{"hidden_size": 192, "num_key_value_heads": 3, "norm_place": "pre", "rope_fraction": 0.5, "qk_norm": true, "attn_scale": 0.125, "init_std_qkv": 0.026, "decay_fraction": 1.0, "batch_tokens": [32768, 65536, 131072], "max_seq_len": 256, "doc_mask": true, "max_steps": 5674}
Each number is 128 + 24 x the weight over the matrix's rms, rounded and kept within 0 to 255. Layers, rows and columns count from 0. Numbers have three digits each.

# layer 2 attention query, 192x192, rms 0.0985, rows 116-191, columns 0-31
139145111121151143102175180145138143076153098137148147167089145114132147140100129163146181120115
140134104124133149123136082138154132129118147123124137107123153149086085101123138128147153121153
113128144105068115148123121142138118123123117075128139118174093164187130128171108145139133125170
132143109127145096130126120131079112123153136129111120126128151090111128112087124131138116137114
119147126116119098126179136108113134087137124096109130135120114156154123115144115140142139148117
114134152130089126153147157121158078162168117081158144132141085105143155163116108167179126162151
153130154128130108112131153105109107110124099156107106159142121120134124158140106092170107148082
192089172157127135119089110124123136075151121171143086145124154120082176119116183074138139122130
070179111116089133165130186161125113140153142058145146138107096131177083163155088164153094163103
152156115134120126137148124101140123151180179131108118133142136182115144127115108111123115180144
103162134121102100128127152119136093138170140142121174129129114112160108103118119128139123161115
160101135159145156125122070124131143106118152167139101132110147147063149122110151111144165127152
086153130120155134172088141137152128146151112125149122144121103099075128122118119124150132121151
119158135105127119131111137141144101152159136160130137141153093112107122140147108130147086132127
138118159118086135124120114109132117152163163126130131130136094152121132140144130136133079109164
138160116146070118126137148142154107146118114120138133129080078113137105138130122147093202155122
107108157146090117093147147108159091082094129129141149121117133092129186102109168068139139110152
123131141092130123117090148125123115119105106106113126120153153139113146102134149119142107124162
144084114162140114087161101105175169076090144120148131117103143159142138113105160090126167142139
160133119114138120160136108094088114124154124121118115124176113131156116078091145125159104138104
137147124132179116100138154066091125108165133119122132135109145128128100124110149121174187127136
141130086129104133148100152145135097082109085141122151172151118127148151135122119135123073136114
149128138125103153075174133175122157094099126130146112165119109127131163178139098175088131129157
086139155114152113115134123103106096155157153131117132117094106185093164115116147188140156117138
137140119142143135105148114140107136116123140126103136135126129108168153137131107140174133136086
154118143117120146121152097164119095112138138154139124149120129193172147151124119146071124122157
116122129122124111164079139110127128154137137079117111110139107143121101117124173148118150132132
152130115120150115080146145132135150148127145122118147119131122116099140082119126112117132094121
141115109146099118140121136128123141172087098119123141156097091112142172119099118098099180161202
133163148137130118141113151113159128124108118115121117134112125125100146112118115126129180151148
172117133127169141134155100128143160083080131150141127142181133106089162092123102107148137153138
133109120148119099096108127132151154119107150112139127123124153161104115125125143121131135134129
084133120125139090126130190134121131152113125141107134155106121111142122142131142108134139102122
154147159107120148143105113113137101121131131130137150114172118077130133118134140134138128104143
138123137141143147104114100150137129122137144151138164190115143163112135154143162097114118136134
153168155094088136142111103123044105174186172076109074090145119126196123109148043182121133121045
122122151143169137137118113148115135100098149146119104148123122121147116138094111093128130169142
142116122134164130148139110112142152134089101122101126112108115138123112161113153127156142153136
128117134127105129130087131134117125110175151119147107139143128114126122092135124145150112115157
167101153123096120132164109116132096122171136115155191133146097139119166165115127116137168068174
176142150139137114119136144106130127155133101098099155103123143114086130133115130119169141152084
147128141117090126146082152092157126131132125105129110103122146109106105097132122104077131115161
131130136147120132088144110156102133126131155138142136153153099114146152142136110130132105130094
087129129127101143120166100121112121128145133129157127156142111186133113150132139130108146112144
154139148118164122142146129085144168148119118111112153107104143117116143140110150102141147108130
134118173129122122135136130155121112132103114107144136108135095121051181160121120126101099117122
113121110141142121066149177063155167118086092125085134112118184136087105117109174099165136115125
065148127127101129131111155146123136153157123111095110112124146169139154118116176133117177107106
134109127114105118134080108121134112133130146091108083097164126063163105110143129167160108106105
107146091137146137156149143116125119128110098143140121142038109149149116157130104112098146168117
124141133105092125161107104157121116190123124098128111124157129134138134141146085127055103134098
114106164121099130150078109169129174131161157119135105121159092115120132079113150134141086098122
145125131119112122123102131151131119139152139100121085114143141117156127129163125153138139105126
127134134144137130162078113187124128155144155115145087156124085100121095126141162083083138172121
115103112131167133129110115119109124125091128139091092114131142105185103156109127139084101123126
153135194132171135145141118147123158162135140117102144131126141172087160148097135093125112133117
115125124114148150111179135130124149097156150147140097111134121134116107106141111137146113129117
119133120125126149096161154136154148121124132113114130128100111163102146119109145147124144129146
123085097151139114191120123137151094115089090186155174152105090084130099166081126089132117140162
072107132122146121142198077143142084128147152176158129114150134157116101171129094076100149095169
142125144127131122125106132096143154151105125112121162124161143096134144118120121108178130141105
153143148143148134127149074152100116134107155154105140142148122138144110179126126111124139114098
126124150139154154161163099127144144136130126129133179136140108166133145169120164096136165143159
096117133131092131164096112132119101151127137111106147130098115169137116092111151140112159149096
119125097124121118072102132085099135134158117098071067087174129111141100068110146099123123133100
076142143118100122126119113135129104148113112161126115164096135131106111124132141138131131091152
151127134132135102114143121090113113115124115132131166138166157130106142093113117068137075075125
157154115133179137112144148116115157176132087117091141143094129151126142104145176114154119162108
120131123135124138138077083151116091125170141146133110177097117144135130140132173127076128127180
132130133115159116152133142096157161130119114119111134101110152134101108137114153106124145130163
148102077124111130128106097116128113136146131127162078105076108101147104115155116175087148145152
145104162151127131100185138123142159094094098182131169185085126124152162136110179129193184105177
118104095099120089199086175101093088141174199056145102122176079118128102060099130146095107140086
085139079116124138092189165130108137144125105141126120141123097134099131116133155131095123135094
077105083130157137170124104113113135108156131169146116098129113183140107092102122110088118155139
123115110127083121144119092159114054129141153147153161104168109150157114123124095139074124135106
# layer 2 attention key, 192x192, rms 0.0931, rows 116-191, columns 0-31
110112176128109136114129108127152121153127153140122128125147132133163121163133156132040127113112
117119091127173125130151118143130142134117125124129152100104139124124156114098146115151154094079
117136093108107079138102136119134081118074088118134118133140138087148125143158175147144077138135
105134134125052108115155145142130064131077125189099146155148130157154094137151105111144135109110
111123169077134095125120134106153115134143164168145138130133133127126101103140131106115118131086
137110123125116128169148132110106093130106134123127112136117131113127095121187138118152094115147
125161148137158104123147121121132120139165143144094182094092106119182109112089125132134147150126
130131157157119167114130100183114181187143136150100140119112136151081185123063066127069171132204
142114111078087097122133205085158110143087080061111128134217106103133126130142173117130098075163
136122130117141139126165147148128104145145131145163146119116109167096116094102130109131113130116
108119120094130075098149197082141096143117106126130140105147080142165094161166125125133074116122
147118152175127192112147068165121198165138144167129157126101171154060173104076073102099170134120
163130085096096136121146095124105124147132138080118087106136135147157094127146131115137089134121
126147093097076109096136153121111098181142175075139114102108083114147125137130121146119141182121
124152114109094119101148155161092125144141184099148111128100062107159100155101108142138126162123
130123186146178156123140101134119161097200114143123115138114187154109103108100165098132115143140
167088132120131128165111105182174129107111091171164158124138156175102162115160139088090102094163
116114167082104141177121130137127107142069126104114061144153073097200118173137045142146141142130
162089141136150141151107121151158133104124105155146151118154153135060161098139184068121105103172
131141148097192134131129147119104133127149132101051120176116147107097119140120134145149149164099
139128099127118128113164131083149126139151107120120128078103144151111121182155138114106159121164
156160142147144126093114150135138138124128107083091133136126127116151136108101118119160147138134
132103113105129130109073150142111112111120119099133081135099143122124116106132102177136136052111
159138180097169120140146106120140094114113110106142130115158115122162136178134096103121135133178
105120097142122112130120168110164100117156144126101139122131140120102090134127176121165150158121
122113185077078100071131145145164159103148095116138106178117097150142121085114154124168142119140
133134128125130121133153112150114093141117127083128119155141132119145114142122081153082119115129
120114148116136120090153160148097122119144145110109099126129117102094130115137100155152084104120
132117160106135154190079168091136165133167110092158136129148129057068118099129151109105171140147
156106190110181149150092143110136154121134100130115123122173193136072126114123172092125158158157
144075143109148172156100112139127137111130127131161123124171142108076143074123149146135110120170
143121107170141111128138104141145131126126082149159161133111106171154154091124162115100129125142
078169113143098124127143166110142143151183157115131144099126106136114146108142112110126133187106
136122132092116128139131109117109145106099115104129125093148111141168116156136106175142096066136
152127134070099154176098140153119103150147135116161147128130111115069147141146135121131120120157
094154118125120109105160144088107128134131134102094095129104119109177099150120091177125151145097
132141106152149162121131120132140104130114129139168189145140117110090159133132174112151142082135
132153094147158178180132055150158093131097118090168165178150112123118197149059116117081142158148
147121134113134091087156167112110125140149121132091115109103144117132097087174152127125126088167
136112169118131120106162133137128183145134129166142144125126088143090132127130098091124111115154
120120067115149137139146121130125124122105134108124117139124146128111112148117118154133098133118
127129152132120156110148103145083186129094121132123106124110127109110137118146104151157114105130
142109087145129123147099197128124105152146146132130117128129146131109120131130156123125136123128
139131147099129092102139132133146119108156154107104110108136128137167066075118149121123203152108
104108139119159160173108064185142161091098151146175159132109118113105141135112104125147113144175
152101132122173145155087071161138073121108145147155121150167099152183126144137109150140105101140
129149078153152191138094073107144142110125148114149128115164133179135181172133130136133160159084
133105101145150106162101153123131102137113110142119153161135107140171110174111096120129117148117
123129160108097113102153124083112143122129130083090087133124109120149121110142100177141103145110
137123158167128148128105123122147088140162123177143132138101116118091111158124159078088150164113
145130174128094130117163155170121154166139154113133130171117071115150098108103132131128122146111
170113147123113131139110132141121113145102108111132132153102078113113153112118146127132111120116
105121155094105084129164148121139132125134112090099114113116114100149074092124116137127107122158
146113101141120139121183141182082064136110133108106133144113140103058096117122122154075081106094
146131172127124128139111148138179112153144160164141152132147080106174137106136091111153127146126
160092150107154137138120133149170089122115107146166159144111116140090137162126121087145147137133
120122121111124126081135097133137092102118157108097108091106119135116083136132106148120146121122
141126130128137113092124101118135100108111146163105136174135142131136133117100161122141164088071
140133143159131146129084132156142158143142110171165165138141134126095180108129151089128117117124
141125107127143128123162089112136160109124139160172157108194116157125143110125091115121120151141
116146128139138152138145103125137164135093163118145173144146107132150136126120133131134109102159
112113081130113105185114138149150119142150103113151168130128121143105147145097138120122103162135
103130119161131136137134071124138142140118140133166156149147116187096141150102121113130169137119
156112146117077110143120125145147128156106120152153133163107131157131120151106123122075099156115
155130121119156110132120151110145159152125136098070135120138135105115118152123121134163147150118
131162152111124104118155100127136114124158140146139152082149097140152108113131127110108105195123
139131114142153133151124150124136152159168142137129148100139122130126160140131135098144133190148
145125094120176134166133164139111116111114119135140123131109167110070140167106103103117143149135
137116147116138105132131152150113087135133092130108122131122126114133117114178140138156120144112
116124134121126166117138045175151174097119125135194174157103120163119188132092137126103135151183
130129169114102134157105098110121164165139076153114075153081129066125169092137152136093122114149
113125122134145104154099140123143145111133092159127152103145152115072140144128144091141126109127
133106116110144127137130188151089091151135125157119106083140146099207091134170038155114132143128
175118144133109108117115161130126101128146163087062070113131147166116090154120077139100147159064
132126144133130137106085121125152100147148177151116117168112146159139160125134188116117181120142
127131159120083098101119172106134180134171105104121111118138121158180113114132125129123116149109
# layer 2 attention value, 192x192, rms 0.0839, rows 64-191, columns 0-31
104125092139142113141121124136127135129129155107144134106172128103095080115121127117136135114093
100139137125138137137114123130113136121162139146146129126143129110079106176131112150108127105165
140134118126126128120127090105126126111112123117119143126126151121141131094120130132161115117085
132145135128144114112140117118121153150143123122136117128119136110125128083110127123139145158140
144144139121109135111161121127105111133145184132137121156116124123162103163103105158083136096136
159123142132122129115135132077144132152114142126084089126151182140143137126126135137156133133114
129142145128137126111105111119128123136148163125150112140103103125127123088135129141112155147108
117116121137110149144115098121142116166123152118134118137146114131121134194129109174103144127145
142121128131133142134125084140134133122148161122134106146102141146113139065111129109121137102132
122134134123145123150161110160118143128141112148145126113135149134112116143129147117124104129131
147140127129117128112147113121142145147133185114137124119123115160189149126127110134118138149133
132113141127155151118150138144138135123121132125119129094127128139133139084127140121146113139130
127142118135132136130152105114119132120149112104117136127138092123159118097118141116170125139133
141112126129110129132077122107149141136119099127162105130135152099098150096143125151162127132152
147144122130121133088146130122111132160097160126105143114140122159155122161126141093138154123121
135126119136131133143137142109122131102140148112108133121136139129120116113110134131158148119157
115146139127125120114157127116147157166107124120131128137133122103182098114117143121140112136127
141144123128101124120099080108124132109171149128138150144115108134172138053130130121120161122129
104141141122127110121113150108122122121137060127149137139127144105078120175140138126139121135134
133108140123129142129186118129132135138161134140125135133141122135139141175115096126104138105172
166135123130151125148128151103122148130140091138136135128155141143119130134135144118145119114134
150141116125105150137127116131153142155116174117094112142138153148157139178116113136113135103123
120111121126118135130121137112130119118113133144150129105136090118122131118134151112155104152098
149109136129123138106163143120145135136124126136096142135120148168158141129118114127088162124128
145128116131129125133155160143119134159127144117107122151136115155159116173093138143125166124133
098145145121118123127121129127146142130139110118127146117122151119102146188151156132122114112141
141139127127114120146118109130116126116167152133151146121135115134137122169123107142084135126148
147118117132103131146110133115150115110100102116142128119149173138099141216137133138108089125118
116111098136146144151142143096145125116125125120124097147148124118150098159124146147140118128155
133126111136152133121159131156120132143133119122119117145118143139144136155117088139122138147153
119102144132129141153089160109132123112105115130128124130113133093121131093155155137128110134124
127120102137101126112103133136155125152120084126140098149120084104125109129137142170130143134123
135134127126118116114131121125117123112125132116158131071146130118121112100142135114164099126111
128130131122157131124133108129126123118143073131121126137153098139152112158127131152091121106132
111137138130115125140118150108125112109122124140123096153111111105182122137146123147164144142146
100127129133134129115111120119133108097142123119144123121119166108064136099137139108165132137132
141111158123138128104141147143127126128107143115141153115122124131137136107114154105158108134116
138166125132145105104159156118130178164122118146088157112127163175113143154133142064096163137103
123128119129100137142086125089130127131150127116115116114140124114160151058126133111181116149140
150117130124127131109146129132125128101112130118118096143093167109114134056129136128153113123136
121139153120139136127122147130113112121142120145157173107120112098102114091125139095178127134105
123121133132102095139100129130146120149121127143108121120153137154114113185149140110079113131119
117126132129107121142096138125125104123134140144101129133123121149121123163153126131098118114143
146140118129110107112122118132137135133119114135116139135122160133097139096151126115146131146117
112125105128126111136136135145132150148111122140125133106127126132114107144146159117145113138108
127147119135175123128112106133132151105124109137151133139122133116101101114129140127114108127094
106104123126093138161110145127150130149126124124134140142130105114148142199137131129122100130163
111138102126121115131107106109121140124139159136098102147104156105141131055137100128143123127128
120152115130127131139133105149094124117154167137142147118128112136072120115119081129117141117129
161136141130106124128129153108115115162097120111096119121129107144144133091135137107120145144127
094136125123106130140104130131122118130132136126167137121094111090093145125155149131164126173125
148153105124122112112136112112099123096125095142133152122114115124148153112145147113122133121104
113105120127141138120139134156105137129144136133143115151118107105124124078119094107141125128134
117139134133154122112136118138134146152129120113124116129130125127113124168126120124109142149158
091160110128104131136116130147127146131129156132125114160110085076110116152152136159129119140132
124142142123143137098159153114115147103127099131136150097134128124132149185138118111118133128139
131114139128123117136080144117143132105126113139114120150126153124085131113150126130124135134135
088100110135118143131117142138155103127110140125123117156104141137106111204143111155120096090136
127156115119125129147071124134094135097146109126159132117109098090124139084139114115162119143134
117156130122131122127135144136122152081127082146115125104100128110086133079135147118150125159145
112166103123141115119138126109139125133151106136124137130111109128141117162142132128127143127110
085141125119160106152122114149104141127175128156150135117137190119122118134134109104104110125128
116135095134143118149096137139123148127125102144096130168125132150121085145135146119116133146120
165119154130167131108134132132124146123127123137158129129154146119099114123109125111139156130125
138136121131118102143090152097107139140118123131099120121121121131135123150137126117135139152115
089149136127124118118155068118130134128158181127125138118146160131114131120145120113119123124112
147125133124145107114135093142149111142156124114121120157140152144099105084118154115116117130152
106140108122182113121120158140150124136132127110083109104145138134091084145154118124125127125132
135097122139127126122093187123133125097116121129132126144145144128109140081120133115129111106116
156135160135092167132134105153132100125125118130168113130125100129124182104096140120101154194126
120127107134138102135131126132134126135094134113092123106141148101147089170132126142130179090116
104133121116142144084150114147144100132136105148117120061160146107131100120126137118127118106111
103153160121126112116131108151149116170153140146127143132142132108110131087127119111133154166125
106116115128117161139144054148143117142097127142144071099132170115107129134180136137105109141138
116136116117172070091149159129127118171093126158078146136155129102134077158137123131092182088132
155136113125094151117125139130121124118146110120160165072136134124097143101086136117105086144128
115137143130106104093135098132130139109141086148118151137118132119107154117140149166134104088143
166135108126088122126142077130139127133129115120139155114105127142123143107110125118066127111097
090109148131091128147115142119128125114081091154133114131167126109136126138096145145117158094163
137116129129122125153088132123117115115134096138141146117166116080125144115127134116167098145081
135131122125152112113132094133117138120125130172108123127108131157102118118180129152113137079163
139163132120130135128128126146136123165119147126086136128121106136105109120082122123107159106151
128163111132162148143110136133111156140148151114169162138135103141115151171105104131168195180069
173133103133094162121131040148134121137142098128143127092081132144127143156108125143094077118168
126113148132138130150082121158143091124121103119149120115139129118139127104186133137139067132137
108160114137122120123090127153116127142114167150144146133130130139127153145122100113112206183086
146154139116109110124133147149130133129156135129148169133069135153121179104160117115140114115125
122143130127111136106105122139132120121137115133129129129130146142137101156113130134156099148152
099132149136174143116129129143142148164125155127102122173126174132144132184113124153144124124110
118123120127115116129126190101101132137169134146104149081150105125120108116104135120124120106125
136136098133120109098126207133124154111134137123119147105087178158127135173118129124164083088148
119119131128142136141113127121143145112147095140072126137145153127111124122121136123146132128136
146124129143094115116119128132133125092148078107151139118121106120105136118154139113128115122122
144136118123144084122114118104131130141087107118081109159149129122132117124111147134105135083150
147132170122145121103124087116126148137136101140127129109099129157126121138080155138112151127141
127124141132115127098128165122112142140151109125152160123154090145151168123099141128154123088091
083143126122158097126157162114117160114173147122115127138122159119073110143145115126176132097131
107116101128152119123140130121127106127124118103136154149168105107123125149126129140162105084166
115112144131163151177122155126119120124109141125158101126119137129110146103125109114151125145159
123116098126100168137109126127123103119108131123137125099183115114133106106112136144112072115159
135116150128107134114086125117117127128124100118129118115077101111127125107127143137146102159103
096113111119111122128112150098144123124101133121046087129129142107115124125118124115105126136141
144121100131101145118099164134134107107120127118104156134178118116106141113124129127130125134123
160122144132134142092134091116121130121119141124132152129090099149134168118086147128137189116129
138130131125171087104124105116122136161100142144088105129121119107173100111110136128129122088140
142133116129173128134115136137106160146109144100122113168103125132150126160107109143113141101146
116155122121140110120151173143113157126121143122159157172140116145191162136132110143185141146105
113111115124133094138107189118117118113163115130107138111132112081121142148139107137146096081122
140133124133097169159115138116144129136139114134171102121090132145133145105120106112093157171150
150158102123083125070121209102112163141146151119089163145116098140113164129102115091128153167147
136135117124131129111091152151122148130142124095169126100153147130103132143121128116124128113093
113143168122144130125146114145122143122136125131185118137086113124151126123148110133123139151116
160127145134113170140134105171124149114106125120158144177128102161126130147136124162117090117165
111125131121117128146110150119127110125074141111125119126147106106148170126114122107163122121134
135126143122106110104134130120133148117151115158110137100113143165141128128121127119150129096126
119104096127152080137124179128123113111114130108106131131142130115164083170156128133135123098135
129137117114154126122099091127156122103125105136133096119163131119093115076140144125101140105138
124145137128147106121143172092109141136109148104094119158116109128104145189118111122183157105155
114127127129121165140153125129144136117143149118141112136142123119111145165110114151120138134169
111114149124099121099134147091130155140128100130106119111089132158178139116144153136162103075159
109124108131129149092153127132141104121146144123158121149122167123091136139123125123120114136159
179132140130146098124121099129128126133154100130092170119118145140158130119141141117154122104077
123156124120166111153140143109108166099148143121156131163101141130168181163093117126154142129130
118173161108090121114161124137134124148161134111133160119152090126099118068127114094126146184119
105139151128109109078140134118121140150161144120097153106080120143087126131151120106147110139153
118139167112137115123140135154123137130113130134127134129144138130140110109139121123182165110137
148106086139114174150128037137122132111136100141136114099070144141131125131158149148104077105126
129113128123116112161119095147141138117118067132155107124136150136132095113173123137146086068182
# layer 2 attention output (transposed), 192x192, rms 0.0911, rows 64-191, columns 0-31
141081124070122109138118150103156125122114135115155123153097113150131121088150136124138123139098
126080136036173119109126169091124089112109132114152131137141151160138117147114088141112123137118
125153120151096118126146120142128135079143113171169098123137153121168187137126093149123129089112
152098101200141115162119082127069150109119073108111111144189145122111107090129142092161129042144
140168143061132138141115120115129123136155118114124127130138139135135107118146155172139102164132
114126093139143139170111112169152147108147057115067089102153124158123091102136146133173113147163
123155155143087149168101093152147143095154135115128114160122110112128102089104135103133115123099
093152134094113109108119093130134124131124124137141136133115097117121093096109130116081096150146
130118155133132138133113129112141099133090171151126113108140146139127151136170180100124109158101
089067145119139089115126136112097113145081107122140124121124177135112123097115134115126156092118
135145117103111154164127153138131141126084120109118113106120132147129128117152151122148132104128
135131134149148152089160123145107151115111165107131138087118117129136110112188193160177096123151
119110146183114145130156162143162121111114143160113100129130116116143099131207149143147134129128
103142158045135117134124111094157086148172131170126101106135153132123127110112140127130120142115
099098120160121173129150123119150113087137096095099117148107088152166071149141084157146133145144
118126127161126118151125056161172117121175142137117100152113117134100123110116085150134165113151
104087148125123145155163172091151125130157137132143100156120159104122116139126130158140139151122
171130165136114142162137146116134133093112119176172177131151121128160105103171135147123149128088
076127145108141137074123113118140131128188129134125135097147112121092141135082070117142116128168
201120132140148125118150148097109125160116136136136125134167135137112097122122145168149098165114
132104152183120175123114081104158155149130144206192125098122109144123171118141097118152140136151
117167102076112136152149098096180095120076116117117101117121091108155092107153171132158138140130
099173114149130150154129159116184088154156131134113137159095104103095127135177092117145109144131
182166170221098114150163101176145158124146123130178169134138092100125158113100152175125144116163
142145123160154126124153136150128121134089105111080138139141097107129103121169186116125125145159
102144138100117087097125133140146149122129092131102110136113142173121117135150120131100174105110
173101126088136148121123067174130118090129134122139139166168130119135139097152125135136123086063
094185119096149047122131108138138101183118119170165135092137126124110169075114133102091135163105
134134107145111141133144135124160146160068129165104119134140126145091117138130137096106115137163
122128133172163142129150145125089149118090107131141137125113152151145147163097159097125150139131
123167124151129141130137140131128133109150151166129159142114163154077124147111131166100171127127
122135080134055109115128147154146098099122128148105108118097110149125121144132145121092148157144
082134122074132085132075140149143110133167108104149180100123148168127136120177117133166095091130
116125127115123154097109148118106141161120168160112119090141112101069109109097148108090128157160
126171117093122128154131181118147135139141160081103118146141107140189106136132130109112197179159
102139124121125133073092144121139131104110119127163091179126100128138105123157115093151124120102
106130118199098103112136177113117149148128140145144149105141094120126115133139122120174129142061
136067138168136169148148140089096160101075127061123141133109127138120103101138109134146136096117
150133119097118180098142109132168103131130154157158129138115129103145131118130096135155122098145
106130144194135124115145125138139121148142149145127128103126161129133094137149149106142133091097
158131159145132134081112173110133116141170138129142136155130123137071160117118104187126119116132
085115090042134172104126143111096128128093130095133129154152124089129096092102157108094103150124
088108170042138134121123107183109123128110128142169185146091144128169146161110140136087123159125
097112080137138140092094124130139137162117121097146125110132157139131147084124102125145098126170
114084116076113116130125150124120163113125130079116125171142099083123107123217116144147066121120
134103147190127131158104134158139133076103091152152120103116114140145138099164141147159132150112
130147156067102102100148181105123107158098137128113164138152112134167124149098119151100161132127
134124175063157132121093142135107085111114147052108083092117122116148153172176137117147109100127
117089145128171116131128091152107146100104102133135171199110163128139161111107114127089133080122
132119105156146165119126123127145140098103156163101133114094129140123109132136133066183111119139
122129124058130133103135105119131141178134124113097124135146107121123116122126092103147098114095
145127163081109105143127126116115134099185142165134116150116115119170153125128106140136130146153
137122101193133197075136140089103121152145119104093146116136164125069107103110125113145129128123
116101144122163148098127175070077124106103072090113115130173150139117113123115116111140113103095
091103139108138122131153201101156135038087145100083096123114095130180100174147077146140159161123
126141103114172143118140150134094136074116077074063136132100168151115104108127093130164136118099
119151160104118137079116177121117108110081096163152160138117116113129152083118138105135110133141
105126140101119136096141121163152076132095100127115121151089111126160138118088121104100130144161
114149135072129147114113118121118134149159150162121119094121151107089154142129103131120133133086
120106123141145164128157152112097154099108130112094112142131124109110117166118097113177129146120
133146170103128111126136170087137129142125146146118100135128146138142152179104129111110171118135
127121158055139132152117116163116110124145114111129101147126156121098106120123108167141132103154
129108106150151184168121150126164103133098167105132097142138130134157107131101143130127130163145
144119093162142135162149145102149109146150120100130116120136135140126096099163114150155097173111
154156172097138091126083142132155127126142120102114125085141138113100161117120124130135163094146
153122113078146149128128079141130150102118197107120143122115137121151126164126125129121085113073
164143095116144094162136146157109123152114131112126118118110127141154121133141122141103147140109
117139142090135141113123142118169134128146133127112096112137144115144132100133120110140096165155
158129140200113090156157154133139090131133159124135130123114163122106123129100155166132110147112
123150142177125099105150134142109095096123135150134123138109111138150154105126109121151125152115
113143124105110120157088134145161113144160130130139095135101144113116101156155125132136084109148
115102151109116178115091085119147090136132145135137097094095161124133134150134136130181164143133
129121093122147128117123140114105148127112103129124160115128130127123096160113126098152118133090
153129120118136148082091116093070128109117170192174135161130139105135166120143128094120131156108
128147119112146122132123106111156138155144110122147120095116129137096140103121124112110145126141
142143147122086122144142118146116108145121110152171192166131140118171149132133115144172168107116
090089127103093135135088119184125135117125110154087112147141111111139098157161128099095125119133
123137131136106094120160116149151154136092120127098132109145079140095121132094137131108148148090
065153122163107161163139108110117155136147102084158125189171133109137131141124146137117125116184
163101141117133116111135126122128123156132089106137151126104086115153136118154142132137158114157
124144077109124094112109115114137120081110161116098129141111117126136083127154130146138147195153
131089135125127133107128119082080185149121115159122113104108188133141143143133132123110100118157
138143131096108136137102123130119139121097121151127111104147154119180182145131169151166135119110
126124109157081146116128133156151117154063152146127127112139121110122131156142117099145135095132
165139069223155105143121158107115098105139143149103140135148159104121154146144069151119090165076
131131152159171110100123126098135144099123147142127204102109126137107113105151153119087075101093
123141136150108111108117145134147103138113142119102125093189145126139120106128136133114127112116
112141165074091145135109135156071090080105133113124150123108152095140133089142110102164136097139
125098110148164117119122110181115097110118102103110163177130122161135151125126160137107111088108
138125144108125079166144152093123145137103076083106132133116151195130115149138096117138123151152
122102123036098114104125141150149116144081129125121124136129123112196137127149069163103123115136
127097151140104159146151093104104155133150123107123174097103165096155139130062119119114141155178
155110112108064137130110125105115110103127167167138121123128151115191142138165150158140105142144
100137086105128117091123119158127109184085101119078060134074106124140096167097177110087138107130
086109175116129103164130141108119132161121121152100145114142153168142109156126142128155132104106
154112091152107112134089129143134166086146111135091113133109152163125125148126100137118147112112
088111102084129107138122111137106121156106153092113161107117086127123137134108130100123134114110
137120135170132140128135143136142134146126112109133126116145113122116132083150131136124144152153
124110099213123112144121132102119158118172116149184138123139198095146129173148137144114140114116
106149125116075185124121125107121125124137099102133120132090107098137139122160102129128155125137
117098131152123103130149157134114113121136156121130153134113128160111145118131130173151132105147
113150111106151137109168052143101162131136163110126143102097120099107161098151159139137125129122
143110131126121170113141127123157127131154108126117109093107090105143149122124126143088127150135
150141098129167120161148127112114147140149091130162098114125114147102137154140126107147098137137
158120142126193143109102110121166049122140140130144084154106156123120117157152144070127139129136
143101142111145113134151115115164134151103071159113101107120094120126130137091137144144184148161
143132131060143106099140108172139130110132114122126132154170095135123147155130106135107164129123
150134145111124093113139124103150134130140148140115162128127131113145116127108129140088142136132
157114164148121113140136127125122090089110136166157155122136140122127125125136108128151131112130
153172180118140139149150143115155206122128115165118096081146112113136164110145148138121108145108
116126108129115148157160139097127113130151129143153123114126130134158148105138103144121147115131
145160132163150114131108153120137129132126135126130136167162131116116136113089114142156061121136
109159146107131111124136158123169141124102148097147174093148103093185120152149153145129156122141
127100119169119135084144145135107118135132115128140111137134144173095134127146126148104099140111
095138161140146136145152131123140163133069145114131123135156141139145073109092135116152140138123
135146142113080108130165106101124128154175170091159092118118121150131125152142140131126112154132
157127076106131117152131153139117108140140127117159108143111086100131156118159112165134106165126
121121142081093105142102142118117095094138102143128122132157131145140105185123156115171118127126
174131160108114170128128108160092133133166116166146129125096153113131142119160128131110086145113
119141105130131145112103130138129132131151123130136136137144170132076144135088107164095137099130
146154110154119140145154117128147134142156161106135128164125106095170111089123122096156148143113
163123089139132095116106115088149115133116133124095143150136113144137123150104126160138147130148
119123142081137119113115174083131124139099126110152131115114120121134124103128137112126127097128
140140136098173141122130135131067152130138132101127139099161152136150122144137137170185151112114
172135143119150119141130148099086171140136140144124147134168119150125155129041137128195143097140
117106074130128163096082166120153116147137114120137120151130138139135117135180152151165143117129
137130103123095162161135096112152114137113169121109075127113119112127130125149098135173149174157
116147102110161117107109082162121133138098098124179132152115150128134100166090086099162156154172
# layer 2 MLP up, 768x192, rms 0.0979, rows 0-1, columns 0-31
120167125114083132096074127142116108145140111129100119097134102090123154104133107113144151107122
135171129111133129144132177099131125125159127100162129093139110130139123206167118142118118132116
# layer 2 MLP down (transposed), 768x192, rms 0.0997, rows 0, columns 0-31
156071101107139104119141106143111080151143109146164165118138146116101086144155138130117129123156